Part of a small language model's weights.
Size: 14 layers, MLP 384 tanh GELU, vocabulary 8192, 2.35M parameters.
Training: a variant of Adam for these matrices, 7032 steps.
Each number is 200 + 20 x the weight over the matrix's rms, rounded and kept within 0 to 999. Layers, rows and columns count from 0.

# layer 4 attention query, 96x96, rms 0.124, rows 0-28, columns 0-47
198,223,235,216,235,203,163,212,164,172,230,160,217,192,211,162,187,191,183,193,204,187,222,201,219,203,191,207,217,203,193,189,206,228,211,176,167,167,202,193,193,194,194,196,218,188,187,209
176,230,237,191,223,199,168,236,218,193,225,196,261,182,196,160,179,220,156,192,206,200,208,208,191,149,215,163,211,161,206,174,195,234,202,168,207,138,174,177,180,152,194,156,226,237,173,212
193,206,227,165,234,181,172,236,249,179,213,188,242,216,157,156,185,194,181,188,226,205,208,200,194,167,193,186,195,174,190,201,186,199,195,173,202,128,172,182,187,158,189,196,218,243,200,199
185,173,209,160,177,225,239,212,184,200,179,242,205,158,177,229,225,174,224,193,222,197,215,198,198,211,206,222,182,210,191,205,221,220,191,226,207,213,204,200,231,218,223,220,193,195,215,210
195,182,193,171,179,226,222,209,176,215,176,205,202,183,189,198,194,173,218,186,194,189,210,216,194,211,205,201,211,198,195,214,224,233,170,215,221,193,196,224,202,193,193,237,188,192,192,207
199,180,189,190,204,216,224,201,159,205,194,233,192,175,195,226,242,192,229,190,216,188,215,191,204,234,191,199,182,202,188,208,207,209,163,238,197,251,210,197,231,240,202,234,178,203,215,203
176,178,201,184,188,178,216,180,255,205,185,243,206,196,185,208,189,197,204,197,211,210,221,183,192,202,184,239,183,212,198,187,198,146,223,216,201,238,198,184,202,194,228,210,185,225,213,176
215,165,195,163,186,221,222,201,156,207,186,217,180,181,202,229,217,175,221,227,218,187,213,216,183,223,212,198,184,185,177,207,219,225,159,233,186,207,193,219,194,222,209,238,152,186,200,214
201,203,186,166,171,226,205,175,120,184,192,199,186,198,200,209,222,162,194,211,222,165,211,221,172,233,217,179,192,191,224,221,247,248,167,213,166,162,194,216,198,220,185,250,173,222,204,199
193,186,202,196,193,206,194,194,205,181,175,218,198,187,183,203,217,220,198,176,183,210,175,195,221,198,185,240,206,208,220,198,189,172,236,200,213,205,210,241,216,199,215,209,227,193,195,181
184,223,228,186,195,202,178,212,204,196,212,187,201,204,200,203,190,214,192,196,220,184,195,204,197,197,204,194,210,183,192,197,200,211,204,191,200,178,185,202,205,212,208,199,189,221,173,224
244,205,166,169,133,216,244,152,133,211,169,228,151,157,169,248,242,146,240,236,211,220,212,233,191,262,241,178,165,176,186,221,224,255,185,246,151,223,191,224,215,245,159,249,134,184,219,134
207,198,184,198,203,206,196,212,163,219,202,219,197,169,216,222,207,188,209,187,179,168,202,185,213,193,206,199,241,226,193,197,209,195,222,176,199,200,248,228,192,220,205,190,219,189,200,220
178,195,190,177,186,172,221,178,189,210,195,212,249,215,160,202,221,212,209,197,157,202,210,184,212,208,201,203,185,230,206,178,215,166,216,200,212,234,203,206,206,186,210,198,184,188,222,214
183,217,214,210,182,167,223,192,195,223,206,209,201,207,199,194,224,219,199,195,207,207,231,211,182,193,191,213,206,214,215,217,220,223,233,152,222,171,190,202,149,204,179,188,159,213,221,206
186,192,197,183,179,174,178,168,238,210,185,218,216,258,206,188,213,181,168,162,228,209,237,218,193,216,208,171,207,178,219,208,228,207,200,193,152,205,201,189,220,224,180,172,185,217,197,163
194,200,202,186,201,212,209,205,177,197,195,222,223,211,195,204,186,201,165,206,193,201,205,207,205,229,202,195,184,189,218,189,185,183,208,213,225,175,233,204,227,197,208,226,237,215,204,202
195,190,200,206,228,208,205,173,236,186,188,204,190,188,201,182,225,208,207,188,195,206,204,192,199,155,187,189,210,197,209,188,213,209,169,201,197,203,210,197,214,205,198,214,183,189,207,182
195,185,192,217,236,201,217,217,187,188,212,176,184,180,204,183,198,191,210,215,214,187,170,178,195,195,186,186,196,204,214,207,203,202,208,193,211,179,217,172,200,215,239,249,206,183,212,181
236,217,201,170,187,221,213,177,186,240,220,203,185,222,198,198,200,210,202,187,176,202,177,181,231,173,221,223,167,205,202,213,210,209,240,178,186,178,199,228,197,200,182,188,214,230,187,173
199,194,204,199,203,226,166,200,216,183,170,197,183,179,210,222,195,206,174,215,191,197,197,208,225,214,202,214,252,194,241,217,156,163,210,205,176,202,182,198,176,235,200,216,176,196,207,139
218,190,206,207,208,218,221,243,201,230,180,174,207,225,184,221,191,183,181,201,185,217,206,190,186,218,211,205,222,188,200,193,191,169,218,161,233,177,183,210,201,199,197,180,161,181,181,200
196,199,221,210,172,230,178,190,221,235,206,201,182,179,189,144,185,223,173,209,175,218,192,204,210,176,204,184,238,199,203,176,239,196,207,225,206,201,199,158,198,196,205,233,175,212,196,203
167,197,206,175,174,162,217,165,206,189,207,206,193,181,211,189,199,215,222,205,233,203,245,216,192,235,189,222,190,216,178,208,187,206,217,189,183,228,179,231,170,221,206,182,193,199,209,157
183,207,228,196,208,180,171,171,198,203,217,200,202,159,209,217,235,189,232,213,209,187,218,193,233,255,226,158,198,198,191,207,209,214,244,170,167,217,195,187,190,196,176,161,216,202,221,202
223,212,206,213,190,215,178,220,204,180,191,203,218,165,223,217,215,189,177,239,196,187,237,212,194,229,191,213,179,192,213,194,187,245,175,179,197,200,196,174,193,175,196,175,200,218,209,234
203,188,213,193,209,186,208,185,208,224,189,209,228,184,201,189,176,171,177,210,228,189,225,191,164,203,202,198,189,216,218,211,211,233,202,193,203,200,143,230,191,158,169,168,201,201,212,180
160,182,213,209,184,237,212,170,186,192,214,243,183,184,198,193,172,192,218,211,198,244,166,204,193,215,223,207,196,239,201,236,187,191,207,203,234,194,202,202,197,204,199,218,192,196,212,171
181,186,218,232,216,207,234,193,213,153,200,219,230,171,181,175,213,200,214,188,196,209,208,184,208,186,175,172,204,178,205,237,221,191,229,204,219,144,206,256,213,202,201,213,211,215,202,216